config.yaml
d_model: 160
norm: "layernorm"
norm_place: "pre"
positions: "learned"
bias: "all"
tie_embeddings: true
parallel_block: false
init_std_qkv: 0.0395
init_std_o: 0.00984
warmup_steps: 200
seq_len: 1024
doc_mask: true
train_tokens: 101400000
steps: 4268
Each number is 128 + 32 x the weight over its row's rms, rounded and kept within 0 to 255. Layers, rows and columns count from 0. The size above them is the row's rms in percent of the matrix's.

# layer 5 MLP down (transposed), 640x160, rms 0.284, rows 131-152, columns 0-159
size [ 95  97  96  98  95  91  87  89  98  83  88 106 102  99 121 111 109 105 105  97 106 107]
[[170  74 146  75  88 151 105 142  99 111 163  89  98  96 199  71 146 179 119 120 118 150  90 151 166 151 140 147  58 143 110 174 108 119 145 110 159  73 116 155 141  89 147 129  61 143 106  99 166 160 105 113 142 138 104 180 140 126 139 158 131 154 157  79 132 121 156 137 137 136 133 150  99 172 132 149 134 172  61 124 105  93 168 150  97 117 114 107 137 148 182 109 108 146 165  92 152  91  82 119 133 109  95 170  92 129 105 134 158 123 216  86 129 148 171 114 160 119  92 133  99  76 108 106 190 128 138 148 148 175 154 138  72 130 177  89  77 163 111 165 126 132 133  89 128 145 140 109 175 143 190  80 109 106 220 108 131 112 144 184]
 [115 102 185 163 123 121  99 140 184  90 186 197  80 110 150 204  87 202 173 162 130 129  99  97 148  98 106 103 141 132 106 113  95 165 165 131 108 134 145 118  96 174 139 169 138 140 164 105 158 139 102 141  82  73 185 131 157 154 120 124 133 175 127 156 132  86  74 172 111 122 123 208 125 118 127  74 126  93 147  99 142 119  95 138 149 142 122 180  94 162 117 142 152 148 116 111  89 103 148 121 114 185 151 159 176  91  72 135 117 178 138 122 160 167 147 205 129  88 170 112 100 104 136 139 112 131 147 100  94 145 144 130 138 119 104 156  91 141 132 129 162 135 116 126 107 162 151 163  79 132 162  71  28  95 116 113 184 111  80 136]
 [100  88 202 126 142 125 125 134  73 138 125 163 141 172 111 148 127 131  80 118 168 159 144 106 127 151  91  97 191 167 151 118 164 130  44 104 134 137 179 194 112 106 144 133  94 100 145 107 110 140 110 110 117 127 159 134  74 130 125 111 107 101  60 116 147  82  98 123 215 102 136  93 107  80 120  94  83  65 100 125   8 107 146 151 154 117 138 127 110 186 116 129 137  97 150 146 116 138 115  76 100  99 126 138 179 106 131 112  93 149 136 139 120  59 154  69 131 137 142 180 113 138 100  97 124 149 103 130  86 117  64 155  64 128 155 104  71  71 149 168 133 125 178 137 103 108 131 102 153 103  94  99 124 135 127  83 104 113 116 141]
 [101 111 163 119 162 148 160 217 139 122 134 120 225  81 124  82  77 122 161 108 143  98  81 107 136 101 132 104 138  95 172 105 128 114 105 132 155 137  85 148 177 133 142 116 111 164 169 139 129 122 167 144  48 113 147 125 130 148 135 111  95 100 131 111 221 100 173 126 131 125 122 147 123 143 177 147 163 170 148 101 157 141  50 132 136 152  85 158  78 158 100 137 155 156 143 108 128 156 134 120 141 161 167 140 170 188 100 147 167  88 162 168 114 124 101 111 120 146  74 116 112  79 123 187 136 120 182 127  94 104 163 203 146  68 141  72 154 184 126 122 177  92  86 134  96 110 117 133 117 141 158  66 108 174 153 132 150 142 131  98]
 [145 124 129 109  56 117  84 196 147  46  99 145 163 113 115  99 136 121 109 140 123 173 125 112 140 150 112 136 126 121 140  97  93 109 114 146 189  78 147  86 101 124 103 132 144 130 100  65 176  98 132 130 112 116 176  82 110  31 107 128 183 115 113  94 124 146 157 105  52  91 163 113 149 127  63 171 122 121 109 172 104 175 189 176 114 131 147  85  69 176 145 109 148 117 132 156  66 118 141 115  51  89 113 175 153 103 126 162  91 176 136 157  92 142 129 138 115 136  57 132 110 103 143 127 111 160 120 146  89 117 174 127 170  61 142 165 103  97 111 121 111 104 124  84 106 175 151  90 112  91  89 122 124 127  99 168 119 127 134 116]
 [168  64 122  79  72 158  76 111 179 155 163 124 124 149 178 113 138 158  58 114 149 133 121 131 136 120 172 180 119  93 103 143 133  71 180 121  86 147  75 106  88  78 139  63 154 111 122  75 122 111  99 140  82 158  90 103 112 116  64  84 130 108 164 131 144 149 124 102 135 151 131 159 167 159 189 155  95 145 135 100 100 146 123 107 109 122 116 169 117 110  86 145 185 115  91 145 124 124 189 164 153 118 108 157  75  84 129 136  75 112 114 124  87 140 147 172 111 108 168 122 137 135  67 126 198 127 173 117 169 113 184 108 209 156 117 153 118 133 145 104 112 200 128 135 144 108 136  88  81 131 167 148 125 128 107 122 117  97 123 201]
 [105 117 154  71 166 132 101 125 107 194 174 110 175 211 210 144 106  93 178 149 142 101 128 105 188 106 119 103 125 151 184 132  80 114 148  89 128 136 138 159 108 126 127 130  91 108 109 144 119 108 132 163  72 158 180 146 124 126 128 124 122 117 126 204 113  92 123  42 120  85 145  84 182 104 124 175  93  99  94 102 125 175 125 212 131  85 134 100 148 147  64 126 135 127 153  84 160 105 120 112 118 121  71  58 131 136 111 109 118  66 119 151 126 112 140 116 133 110 140 140  53 148  82  83 131 125 154 136 136 104 183 109  98 121 103 123 105  87  98 130 100 125  93  55 145 152  69 128 146 149 131 110 134 118 159  98  99  89 154 141]
 [150 120 138 126  95 112 114 103 100 106 148  91 119 164 178 112 130 162 168 157 138 125 117 146 153 131 177 149 106 112  46 134 138  96 132 116 136 151 144  59 125  97  83 158 154 110 102 144 177 113  94 155 132 124 165 121 142 160 113 113 134 126 133 108 103 132 105  75 160  96 118 103  86 133 108 183 114 132 173  93  88 112  69 118 124 202 106 131 161 120 125 116  92 176 133 137  60 181 133 102 154 139 143 136  78 140  91 146 100  95 122 111 106 109 117 138 109 162 160 117 127 189  69 113 136 117 188 195 201 104 132 182 154 193 154 177 120 110 147  62 133 134 139 119 177  99 150 162  56  78 133 135 118 178  91 187 157  53 107 168]
 [156 148  78 102 107 179 129 134 144 146 128 133  95 110 153  75 150 132 110 162 172 219 174 155 100  93  96 110 117 142 147 157 130 124 197 123 166 126 156 172 158 129 150  76 103 123 161 163 127 146 150 118 100  84 185 155 150 141 171 152 120 147 101 215 153 158 129  90 168  92 164 189 120  93 101 119 170 127  72 138 133 165 158 126 102  93 138  57 132 107  96 160 167 129 143 107 133 157 209 169 107 122 159 150 117 161  98 147 176 127 169 111  92 181 170 120 103 148 153 149 126 143 102 125 144 168 113 112  70 110 192 166 218 155 185 109  86 143 115 156 137 126 100  72 139 121 150 158 126 132 142 128 109 139 173 141 112  90 139 116]
 [164  72  60 128 149 140 134 143 123 155 116 188  69 135 148 123 157 188 103 150 141 131  89  80 115 109 103 120  88 147 162 150 185 121 134 142 145 171 115  86  76 106 188 152 103  82 167 135  75 145 174 164 114 118  96 115  72  72 128  84 116 100 163  65  78 119 133 119 105 142 168 117  49 102 128 149 127 163 105  85  95  55 125 114 140  86 118 157 115 119 137  98 175 135 140 149 151 133 130 138 205 138 144 145 111  66 109 190  98 119 130 152 145 108 126 106  90 137 122 129 120 165  92  96 100 171 101 101 188 128 101  69 180 136 101 165 141 141 168 135 130 187 113 145  80 104 117 130 109 150 126 125 198 139 177 114 105 160 125 150]
 [157 142  94 129 110 134 115  71  93 133  82 129 150 156 141 118 128  92 124 196 166 165  73 133 127 108 172 147 113 117 119 159 133 113 100 127 181  67  79 183 105 102 151 164  58 168  70 202 114 160  88  65  97 118 121 127 119 124  83 106 125 187 118 112 138 116 121 162 102 119 182 157  97 156 129 162 171 120 111  81 136 121 120  81 137  90 156  87 113 151  69 152 149 100 150 136 138 161 188 159 132 132 141  72 186 127  67 157 126 108 123 141 107 155 124 126  94 182 141 166 140  97 116 148 147 137 140 150 104 114 151  92 148 114 164 127 160 236 156 131 134 176  93 174 127 114 147 147 182 104 108  58 104 157 154 156 107 159 139 151]
 [181 151 127 171 118 138 121 119 103 105 139  81 144 151 111 158 107 167 136 166 160 150 150 177 130 146 137 102 113 141 101 226 204  90 156 108 158 103 146 178 117  70  71 153 125 128 126 164 111 156 135 104 103  98  83  77 138 148 111  71  80 186 151 111 169 209 155 170 130 102 130 137  91 140 151 182  99  87 133 141 189 124 130 152 113 143 145 109 149 146 113  53 120 138 153 100  63 112 158 127 117 110 122 140 142 183 121  84 150 176 146 120 104 128 106 130 127  91 191  97 160 140  97 133 156  88 182  86 114 133 141 136 156  72  98  65 160 207 133 125  74 158  69 134 114 112 126 115 137 121 108 147 116 146 153 168 109 153 108 129]
 [138 162 117 109 121 190 185 151  64 181 100 102 113 120 179 128 153 145 136  75 154 174 113 124 103 200 154 198 139  55 139 151 113  86 123 101 146  63  91 168  97 153 184 107 127  96 133 139 155  51 155 153 171 135  87 105 154 141  86 114 119 130 153 182 130  73 126 138 100 133  86 180 157 114 123 138 162 104  87 130 141  92  95  98 105 153 136 179 112 127 150 122 160  81 137 137 142 121 118 134 129 131 169 137 116 118 121  97 129 143 169 144 196 136 103 159 132  86  54 131 157  85 159  79 117 195  95 119 129 137 110 135 119 144 132 177 144 161 160 215 128 123 151  93  70  90 118 170 140  85 149  85 135 141 143 115 140 168 136 109]
 [127 173 130 129 185 128 136 146 136 107 126  80 140 159  91 174  55 172 194 151 121 105 131 100  82 135 144 124 123 136 146 158 158 161 106 115 137 143 100  52  97 109 172 144 119 124 195 115 116 142 160 158 124 126  97 148  60 116 120  90 164 166  84 111  84 131 123  87 133 112 155 113  49  94  98 153  87 114  91  93  55  71 152 131 137 109 150  95 136  97 101  99 162 109 148 166 169 144 150  56 134 181 141 137 103  94 138 131 161 148  34 148 142 108 167 120  63 161 112 187  92 107 196 167 133 158 129 144  94 160 125 157 132 145 138 163 136 125 155 169 131 121  98 120 134 141 121 138 156 150  84  91 132 139 125 192 142 175 119  86]
 [114 171 116 193 160  95 153 125 113 139 149 142 147  91 181 107 185 149 121 131 122 127 109 139 110 154 140 162  75 160 109  79 154 225 139 126 148 144 172 161 118 138 136 108  90 157  97  88 102 110 145 131 104 156 127  95 164 118 127 125 183 100 132 113 174 121 101 131 157 128 190 107 135 160 124 154 133 147 178  86 167  75 149  47 142 141 158 134  95 119 144  88  92  97 139 101 142 123 113 104  90 118 112 152  94 153 116  93 109 192 115 166 116 109 172  92  81  91 121 172  75 149 116 121 183  98 133 180 163 144 178 152 108 113 138 163 121 213 113 113 112 110 173 152 177  88 176  79 173 143  69  84 145 155 137 103  92  65 162 144]
 [150 123 132  88 120 158  99 102 136 173 109 107 107  92 102 126 130 117 111 121 140 114 151 139 105 158 154 128 135 130 102 115 152 187  97 115 169 125  69  89 230 149 152 150 144 126 113 145  87 147 160 192 164 133 180 109 108 180 103 134 135 130 181 115  90 109 100  81 193 133 107 112  88  70 118 122 127 134  97  53 157 124 125 121 144  77  80 140  90  89 160 141  78  93 115 116 119 177 156 172  92  68 106  87 119  49 157  60 110 127 165  88 122 130 103 143 126 223 112 163 107 115 128 109 168 194  90 126 130 111 140 111 179 149 163 133 131  98 124  78 146 168 132 166 118 116 168  76 152 160 134 111  67 123 145 121 135 124 145 104]
 [169 123 145 154 190 125 124 163 127 145  79 159 153 140 127 133 147 124 111 174 129  96 154 131  92  79  83  98 148  91 158 119 135  94 145  74  99 110 192 157  72 109 116 184 183 118 133 135 107 131 122 121 111 177 167 104 140 100 100 116  61 126  89  98 127 133 112 104  81 143 161 146 165 196 146 147 109 109 147 124 165 132 175 150  78 116  95  94 134 190 106  91 201 159  93 171  91 133 166 107 125 149 105 175 117  94  88 125  99  93 119 119 137 130 128 169 110 133 162 122 196  67 146 124 103 152 150 120  77 124 158 121  87 174 113 127 194 143  61  48 127 198 104 119  82 132 180 120 138 124 143 132 154 112 137  92 160 114 116  66]
 [134 114 112 107 163 160 105 138  84 148  74 125  77  67 179 177 189 103 113  88 143 170 181 150 192 132 153 174  79 152 168 162 153 109  82 130 125  94 144 141 131  81 166 191 106 133  33 119  87 101 101 145 124 112 149 110 100 134 109 140  74 111 102 119 138 140 167 180 113 140 142 123 129 110 122 127 122 115 189  89 129 120  85 127 108  87 111  97 121 140 121  84 159 140 176 110 143  86 183 146 111 122 148 142  89 106 169  56 137  89 147 143 127 155 109 156 146  82 128 162 172 125  65  87 151  87 112  65  98  98 185  85  86 135 149 130 128 114 119 103 163 136 160 161 151 144 163 128 124 119 110 147  84  48  78 122 146  92 128 119]
 [103 183  85  81 138  98 139 126 144 122 158 111 171  97 122 144 146 147 201 174  86 151  70 114 207 166 172  96 111 160 188 143  81 124 147 134 126  64 133 119 116  74 132 172 102 165 143  73 131  87 140  90 159  96 138 170  86 131  97 148 155 109  77 162 136 169 134 106 166  74  89 173 139 102  97 138 144 107 161 159  51 137 166 169 125 160 102 158 103 115 133  92 104 122  80 129 105 123  53 136 122 154 137 155 129 103 127 145 189 153 132 119 172 143 135 154  96  97 151 165 146 121 167 113  73 115 110 206 209  98 110 103 144 167 127 142  90 168 108  99 100 157 137 132  89 144 129 142 119 140 101 114  70 148 151 103 146 149 120 111]
 [102  82 128 119 143 144 157  93 110 101 122 109 140 114 138 129  90  51 127 213 141 160 121 107  79 166 126 106 115 136 149 207 125  87  77  81 160 128  82 181 121 189 170  71 104  59 117 132 143 137 112 140 105 161 185 189 128 121 122 114 137 161 127 137  80 150 117  90  87  86 146  85 128 127 116  95 148 139  97  72 125 140 114  81 140  98 148 143 130 165  70 146 103 111  93 100 196 145 124 154 179  79 117 113 104 148 130 141 147 216  99 128 175 103 134 170 136 154  83 146 125 138 189 116 129 113 157 165  71 156  98 123 150  80 132 125 102 181 132 120 135 154 139 129 140  99 115  61 118 107 115 111  66  79 136 110 142  83 107 116]
 [193 144  84  55 207 117  96 133 120 131  95 147 200  75  85  67 137 123 149 155 185 156 143  96 148  98 158 101  82 164  60 158 120 137 132 151 161  80  94 162 122 106 126 194 131 160 130 120 144 111 165 109 128  81 128  71 172 166 130 100 129 160 133 164 150 127 105 118  97 117 127 100 105  79 152 170 113 159 138 157 170 162 134  87 189 103 124 108 116 124 149 148 129 149 139  67  68 102 181 106 116 143 134 132 160  94 119 149 106 131  80 126 172 194  59 124 109 115  79 116  94 113 113 118  88 152 111 158 165 111 178 138  75 139 135  76 124 174 139 135  94 131 163 153  92 117  84 126  99 148 155 123 130 148 121 143 159 105 120  69]
 [ 90 137 155 179 169 124 117 119  77 127 108 119 138 168 101 105 100  94 145  65 147 142 120  82 142  64 106 133 135  92 104  92 111 110 176  91 136 142 121  79 107 130 132  82 194  27 133 144 151 112 123 151  80 223 130 116 174 146  97 180 193 146  68 154 120 145  98  91 151  77 152 141 152 147 167 159 132  93 114 196 136 159  91 118  99 127 136  87 104 145 142 111 131  76 170 140 119 124 125 118 137 117 133 143  45 139 118 121 173 165 124 125 115  64 170 181 127 209 115 136  64  96 132 135 139 123 101 159 156 148 147 102 153 174 158 100 166 146 167 144 159 140 101 142 106  91 131 152 125 149 120 124 137 176 117 166 128 148 154 102]]
# layer 5 MLP up, 640x160, rms 0.275, rows 132-152, columns 0-159
size [103 106 100  94  98  99  83 103  93 100 109 112 102 111 101  93 106 110 105 102 103]
[[112 114  97 111 147 143  98 115 195 103  87  57 150 117 184 187  82  92 136 100  85 145 140 131 129  93 144 130 157 176 175 146 114 137 153 165 165 110 168  63 152 123 101 117 136 142  70 144 158  97  89 144 142 123 122  80 110 149 126  89 106 174 154  85 144 144 124 213 113 138 115 126 182 136 124 101 111 120 123  62 114 131  52  85 136  85  99  42 142  80 126 144 112 129 115 190  72 115 165 167 114 112 151 153 145 112 155 180 123 121 192  87  77 120 142 129 177 140 115 183 135 158 108 116  93 129 132  92  97 108 157 134 131 168 156 182 114 167 176 138 121 125 117  95 183 122 143 130  68 146 112 126 118 168  97 135 157 138  86 165]
 [155 122 159 133  81  93 114 146 146  93 137 223 118 132 124  91 132 104 109 151 161 143  81  67 120 187 135 123 179 152 116 124 141 186 100 161  86  86 128  85  76  66  92  95 161 127 115  92 135 146 152  88 156 129 100  85  76  91 173 114  64 106 138 146  86 149 121  88 138 114  67 132 140 141 104 157 171 211 117 170 158  96 182 128 134 132 107 109 137 130 125 121 116 146  97 171  72 132 142  63 149 119 158 128 155 129  92 132 169 174 122 112 108 118  38 166 109 150 131 140 138 147 134 174 120 164  92 112  95 134 122 129  73 107  92 124 104  95 149  84 118 130 173 187 147  66 127  81  98 176 139  89 115 145 106 143 136 152 159 130]
 [107 126 155 139 117  59 170  76 114 107  96  73 101 177 147 123 148 136 126  83 167  55 107 168 134 149 136 175 164 131 172 126 144  96  85 113 149 106  67  97 110 155 105 102 165 124 168 107  77 104 166 131 183  91 107 109 138 123 116 145 156  75 129 112  94 141 127 148 123 149 141 115 129 151 135 170  70 104 132 136 116 145 113 123 137  96 134  93 137 127 100 106 105 146 185 107 168  97 115 155 201 158 135 129 104  54  81 111  91 109 119 182 185 157 119 182 163 121  86 165 110 185 113 179 167 128 105 139 109  68  59 169  98 171 146 131 151  90 124 168  61  90 167 157 182 107 118 166 139 140 154 186  96 121 121 142 101 164 121 145]
 [126 139 129 111 166 147 108 161  82  71 129 197 147 138 130 116 227  95 184 129 145 134  65 155 125 103  63 122 146 144 109 134  95  75  93 124 124  70 132 160 140 146 109 127 110 144  64 104  73 110 136 123 151 112 112 162 150  87  34 152 190 101 136  90 105 166 170 133 143 130 103  76  99 128  76 154 141 119 126 144 142 114 139  96 115 162 106 131  72 140 152 160 146 164 133 147  89 136  97  88 128 129 151 168 104 156 168 107 132  97  90 157 115 175 106 143 108 124  46  92 148  95 148 116 142 130 138  77 121 138 157  69 105 156 112 173 170 140 105 148 161 111 161  69 125  84 130 160 169 175 161 175  78 115 131 152  91  89 128 155]
 [113  90 122 169 135 132 199 168 166  79 144  93 146 137  86  80 100  83 141 122 120 124 118 114 107 131 119 101 139 168 178 107 126 119 143 100 113 113 159 110 140 167 112 122 170 124  69 209 154  39 158 159 170 135 101  77 116 157 151 122 125 122 114  97 125 193 133 141  89 126 130 132  77 152 110 153  91  66 115  98  88  97 103 149 107 161 209 159 112 179 164 112 130 141  50  89  98 138 114 113 157  88 157 128 158  97 169 118 150 152 184 152 151 150 141 101  93 146 130 128  80 128 171 115  93 129 169 163 144 184 102 161  84  87 148 119 166 151 143  80 187 128 142 180 100 151 121 151 164 146  77 113 119 163 127  93  92 127 107  80]
 [ 94 137 111 147 110  16 100 114 106 122  95 126  78 183  67  69  77 120 158 137 122  66 147  98  82 100 124 118 131  89 146 149 189 209 108 126 110 130  86  72 180 122  87 117 147 165 120  93 148  90  94 149 138 110 136 139 159 132 108 132 145 131 159 141 172 120 151 196 142 129  77 167 228  77  91 135 115  78 144 113 153 115 116 147 162 124 134 142 126 100 150 126 145 153  84 136 149 142 125  66 155 100  92 138 158 145 149 117 122 126 140 130 118 178 183 141  47 100 151 122 179 108 111 113 124 174 134 134 136 187 126  91 136  80 125 132 135 152 152 104 150  61 131 115 130 101 120 135 128 113 183 166 113 144 116 156 112  71 131 154]
 [ 95 208  96 135 204 153  96 118 154 136 145 129 104  90 171 154 168 126 106 162 153 182  91 167 160 145 136 157  81 118 112 187 161 114 149  98  77 152 132  88 150 133 103 118 128 156 113  72 112 128 120 110 129 121 136 125 138 115  81 174 120 105 107 135 126 116 125 128  64  78 198 147 118 152 167 125 122 111 129 113  65  95 135 108  89 106  99 195 103 158 146 147  75 133 199  97 125  92  96 165 106 154 179 150 158 125  96 124  73 139 137 127 179 150  70 174 155 147 158 163 117 166 158 111 152 136 104 130 129  71 110 101  86 102 103  80 144  86 101 149  80 130  52 126  94 116 146  85 144  75 130 138 171 102  89 167 131 187 149 151]
 [138 152 120 115 145 176 104  87  83 120  67  97 135 115 117 183  95  77 114 119 141 162 113 144 147 153 119 116 121 173 153  90 138 169 178 200  88  92 152 131 120 124 135  97 141 112 137  82  96 104 125 127 171  85 183 142 213 102 124  87 148 142 137 159 100 205 139 176 120  76  94 100 119  49 136 144  89 161  81 138 167 159 156 121 129 103 123 117 101 131 178 152  99 149 103 160 104 108  93 185 139 109 147 136 162 156 171 134 136 180 183 110 183 144 119 189  94 122  79 112 160 126  99 138  67 135  78 100 104 123 161 149 155 161 136 102 155 163 120 192 133 153  58 144 122 107 119 125 107 170 118 120  95 176 150 150 146 115 181 152]
 [138 167 142 130  78 148 120 151 136  66 101 118 128 172 128 166 106  89 156  81  75 114 188 149  68 112 134  89 139  93 144 118 196 112 131 110 129  82 155 141 168 168  41 153 127 190 121  94 138 137 111 200 126 145 145 115  83  98 135 168 147 132 103 108  92 146 145 142 165 149 113 127 111 123 128 132 186 126 130 130 174 131 164 189  89 118 226 137 157 115 184 158 161 116 150  84 104 181  89  90 137  76 101 142  99  74 151 124 173 123  95 138 104 125  95 103 173 103  76  98 105 199 143  93 170 133 126 172 133  46 118 115  90 130 154 133 124 182 160 117 134 165  93 112 148 118 125 103 102 100 141 104 124 159 133  92 136 145 135 120]
 [ 92 214 139 140  67 107 104 109 195 145 112 114 105 159  94  94  87 105 151 144 102  83 163  85 153 149 115 161 168  76 100 145 123 133 122 109 112 166 123 159 157 121 141 126 142 116 175 128 122  77  84 156 117 148 112  86 136 157  86 136 153  81  50 153  94 147 210  72 149 104  94 145 142  87  90 137 131 121 164 116  78 160 103 110 107 178 127 138 132  90 111 100 179 125 132  93 187 130 114  83 145 133 154  76 115  89 131 156 140 119 156 165 148 184 129 131 100 104  64  54 108  91 202 157 125 143 145 115  85 136  85 160  84  97 130 156 115  80 129 136 120 152 205 109 130 148 137 162 185 117 122 136  98 150 104 124 146 169 143 126]
 [135 123 130 168 133 101 111 121  49  96 123  64 129  72  47 118 101 168 145 144 146 119 124 141  99 106 136 123 119 128 120 157 169 153 139 104 170  87 229 159 115 140 183 193 165 126 147  99 159  79 170  73 126 158 102  96 145 117 155 204 133  78 157 154 167  97 145 138 171 130 195 148 186 109 146 152 122 113 150 110 124 133 139 131 110 124  96  84 105 134 126 160 100  64 149 131  96 104 117  62 112 115 178 129 163 182 186 131 129 107 129 140  98 134  80 129 129 163 158 126 131 140  97 115 121 193  80 215 136 161 103 111 105 101 126 137 124 125 104 164 156 148 187 144 109 129 102 146 164 121 156 125 182  91 103 114 162 143 130 155]
 [117 139 162 166 179 125 139 101  99 154  75 133 120 142 164 150  67  84  91 152 129 115 120 138 100 120 107 169 160  49 153 113 149 132 144 166 123  61 149 119 116 125 156 146 150 122 150 174 173 108 106 172 162 132  83 137 112 112 158 191  90 158 131 162 123 108 183  81 113 138 121 122 173 130 172 136 139 166 165 171 101 140 115 150 182 126 120 201 152 196  76 119  93  64  66 103 156 105 116 104 163 132 164  81 126 141 139  80 142 108 151 114  90 161 115 172  75  93 107 162 176 143 165 106  93 159  34  97 117 115 136 125 125 156 151 170 129 157 136 105 139 135 135 160 139  51  92  96 150 100 132 114 156 145 107 156 187 108 118  89]
 [152 121 144  81  69 130 148 147 117 157 159 131 165 121 209 138 186 115 166 128 153  99 159 122 138 117 148  47 126 120 140 141 131 124 115 100 142 137 101 124 158 171  77  94 152 129 162 140  84 139 153 165 135 122 136 119 142 143 101 156 113 109  40 159 132 112 105 166 105 143 193 108 107 128  80 133 151 104 182 108 135 173 128  98  62 101  86 113 177  58 110  57  44 148 136 162 169 153 101 117 110 168 140 145 136  95 110  62 116 122 140  88  77 150 191 111 124  74 152 106  77  92 130 127 176  84 163 134 109 151 102 131 132 131 116 140 134 179 127 158  84 130 126  89 167  93 167 113 128 159 116 139 134 193 102 123 185 122 103  85]
 [180 106 102 172 152 137 114 190  86 109 138 109 100 126 145 117 128 113 186 142  80 112  76 164 106 147 114 119 162 160 110 153 196 171  94  68 148  34  96 162 160 101 155 131 110 118 104  55 146  98 159  71 173 145  91 157 120 174 221 104 162 116 131 127 144 129 126 112 134 143 169 181 144 116 142 138 145  87 170 150 148 141 178 101 163  93 129 122 103 133 122 172 145 140  41 106 176 148  98 134 139  78 120 153 141 146 123  57 130 135  97 114 175  79 160 101 140 168 121 138 113 117  90 169 141 104 104  92 104 100 128 184  87  53  97 136 133 153 131 107 129 144 161 110 123 110 163 113 131 111  94 148 145 142 161  79 148 160 146 151]
 [ 67  90 171 101 180  63 129 122 129  97  64  94 100 125 157 169 133 160 117 102 122 178 181 138 100 118 134 123 202 132 132 103 154 126 175 157 120 108 142 133 145 147 171 144  93  90 129 122 171 140 149 124  96 164  63 132  84 149 167 107  85 153 109 116 168 140 136 178 108  90 123 125 139 137 137  62  94 123 138 139 104 105 121 126 104  78 145 124 132 125 122 105 121 130 153 104 136  88 148 140 135  84 132  98 188  82 195 133 159 200 160 103 159 168 129 140 134  87 143 129  55 142 121 177 159 106 145 160 103  80 117  72 178 134 129 143 135  79 141 124 168 208 195 117  78 160 131  87 173 125 206 150 113 107 122 138 131  78 138 101]
 [196 167 139  61 131 127 111 128  99 110 178 186  82 138 185 103 165  96 117 110 146 118 137 120 131 120 211  87 214 142 113 160 103 133 141 165 134  88 102 150 142 148  80 185  98 113 142 178 136 143  93 154 108 172 148 150 108 131 144 127 141 155 164  33 146 160  81 191 116  65 179  93 135 100 134  92  97  91 146  65 134  82 146 148 117 121 142  85 161 141 112  65 129 119 116 134 147 142  94 166  90 147 109 161 185  82 129 119 138  77  97 114 147 104  97 135 102 147 142 111 110 121 133 163  70 143 126  99 130 130 147 112 143 172 113 135 164 109 133 132 131 168 117 152 135 117 103 143  96  91  91 152 146 119 145  83 176 217  98 128]
 [128 127 143 148 121 123  90 133 126  92  95  84 150 127 113 100 127 126 111 161 166 140 136 113 122 152 145 124 149 163 126 149  74 157 140 157 110  97 191 109  63 138 131 161 131 132 137 160 133 120  82 131 140 107 126 152 107  41 136  88 164 120 133  80  92 141 100 175 116 169 126 115 156 185 112 101 163 153 131 153 161 158 213  90 129 125 147  95  73 146  82 110  77  92 134 119  85  58 110 123  97 164  66 173 115 123  79 124 162 200  96 153 191  95 180 104  76 154 131 119 111 189 182  85 135 145 106 160 130 101  85 139 127 117 155 226 107 146  89 130 136  93 125 217 125 122 153 118 136 137 102 130 139 102  99 101 148 145 142 173]
 [173 197 156 103  62  77  92 110 155 173 146 134 135  98 161 106 114 107 121 121 136 131  69 124 115 103 157 106 112 122  30  75 168 127 102 174  67 143 164 109 116 148 146 157 142  90 183 108 120 119 167  89  98 133 103 153 134 139  92 123 134 111 153  98 152 100 146 161  82 158  67  87 133 118 190 142 119 108 141 171 123 157 169 113 136 138 153  84 126 111 138 133  96 130 120  91 120 124  72 106 157 123  68 118 128 130 142 137 173 111 150 101 156 155 114 113 125 120 139 153 144 220 156 149 129 168 101  68 118 133 125 129  96 111 119  39 157 107 185 167 148 139 145 177  67 155  99 120 148 128 159 192  92 119 174 166  86  77 151 155]
 [114 122 190 126 134 118 146 110  88 103 155 182 128 145  77 119  88  73 185 180 109  94 144 159 125 112  64 122 110 141 120  94  63 145 146  89 132 117 152 125 191 125 148 103 163 169  77  72 151 144 174 169 142  66 107 186 145 156 121 198 123  76 158 134 178 122 150 150 185 171 133 126 127  85  81 191 120 164 141 103  89  94 116 179 151 151 144 103 125 114 126 147 127 103 124 146 106 160 129 135 100 108 171  86 137  99  70 126 137 189  52 130 161 116 139 133 121  62 143 116  61 121 184 133 153 144 176 117 122 161 140 162 131  99 117 108 116 143  69 112 116 137 194 107 117 157 136 160 168 147 142  94 140 110 100  88  97 141 121 147]
 [154 147 157 150  85  86 118  60 162 162 165 111 168  82 128  95 118 166 107 141 150 106 105 155 117 152 103  94 109 117 139  84 180 183 151  90 124  99 148 111 106 121 116 147 111 116 105 135 104 126 135 148 142 163  77  69 164 138 109 180  97 140 123  63 106 124  58 143 120 216 181 176  76 133 120 132  84 179 195 136 109  81 115 169  93 126 109  83 125  78 136 111 102  99 125 120 101  98 176 119 135  56 172 142 145 131 175 159 161 145 181 172 105  65 136 133 129 100 108 113 119 141 116  88 179 115 160 190 139  97 142 110 132 120 167 135 108 137 127 165 105  77 215  98 119 106 117 148 156 145 154 133 127  86  88 131 125 142  98 168]
 [186 112 100 115 168  90 101 164 155 106 187  89  99  80 112 130 142 136 173  92 125  78 133 116 143 139 115 177 121 177 128 156  75 177 188 127 133 124 182  75  97 141 132 153  82  90 101 108 138 127 143 159 117 176 109 126 109 172  87 140 107 127 128 158 189  79 107 181 156 176 144 179 123 112  94 102 100 110  44 113 110 139 130  90 163 120 107 147  82  90 124 109 124 139 145 152  93 118 154 145 150 179 163 125  95 106 103 140 191  90 125 117 106 133 252 174 153 169 163 148 102  95 113 113 135 132 124 134  79 122 101 135 147 163 115 111 208 105 103 131 134 135 138 182 106 117 112 118 133 134 171  81  76  86 117 157 130 120 158 104]]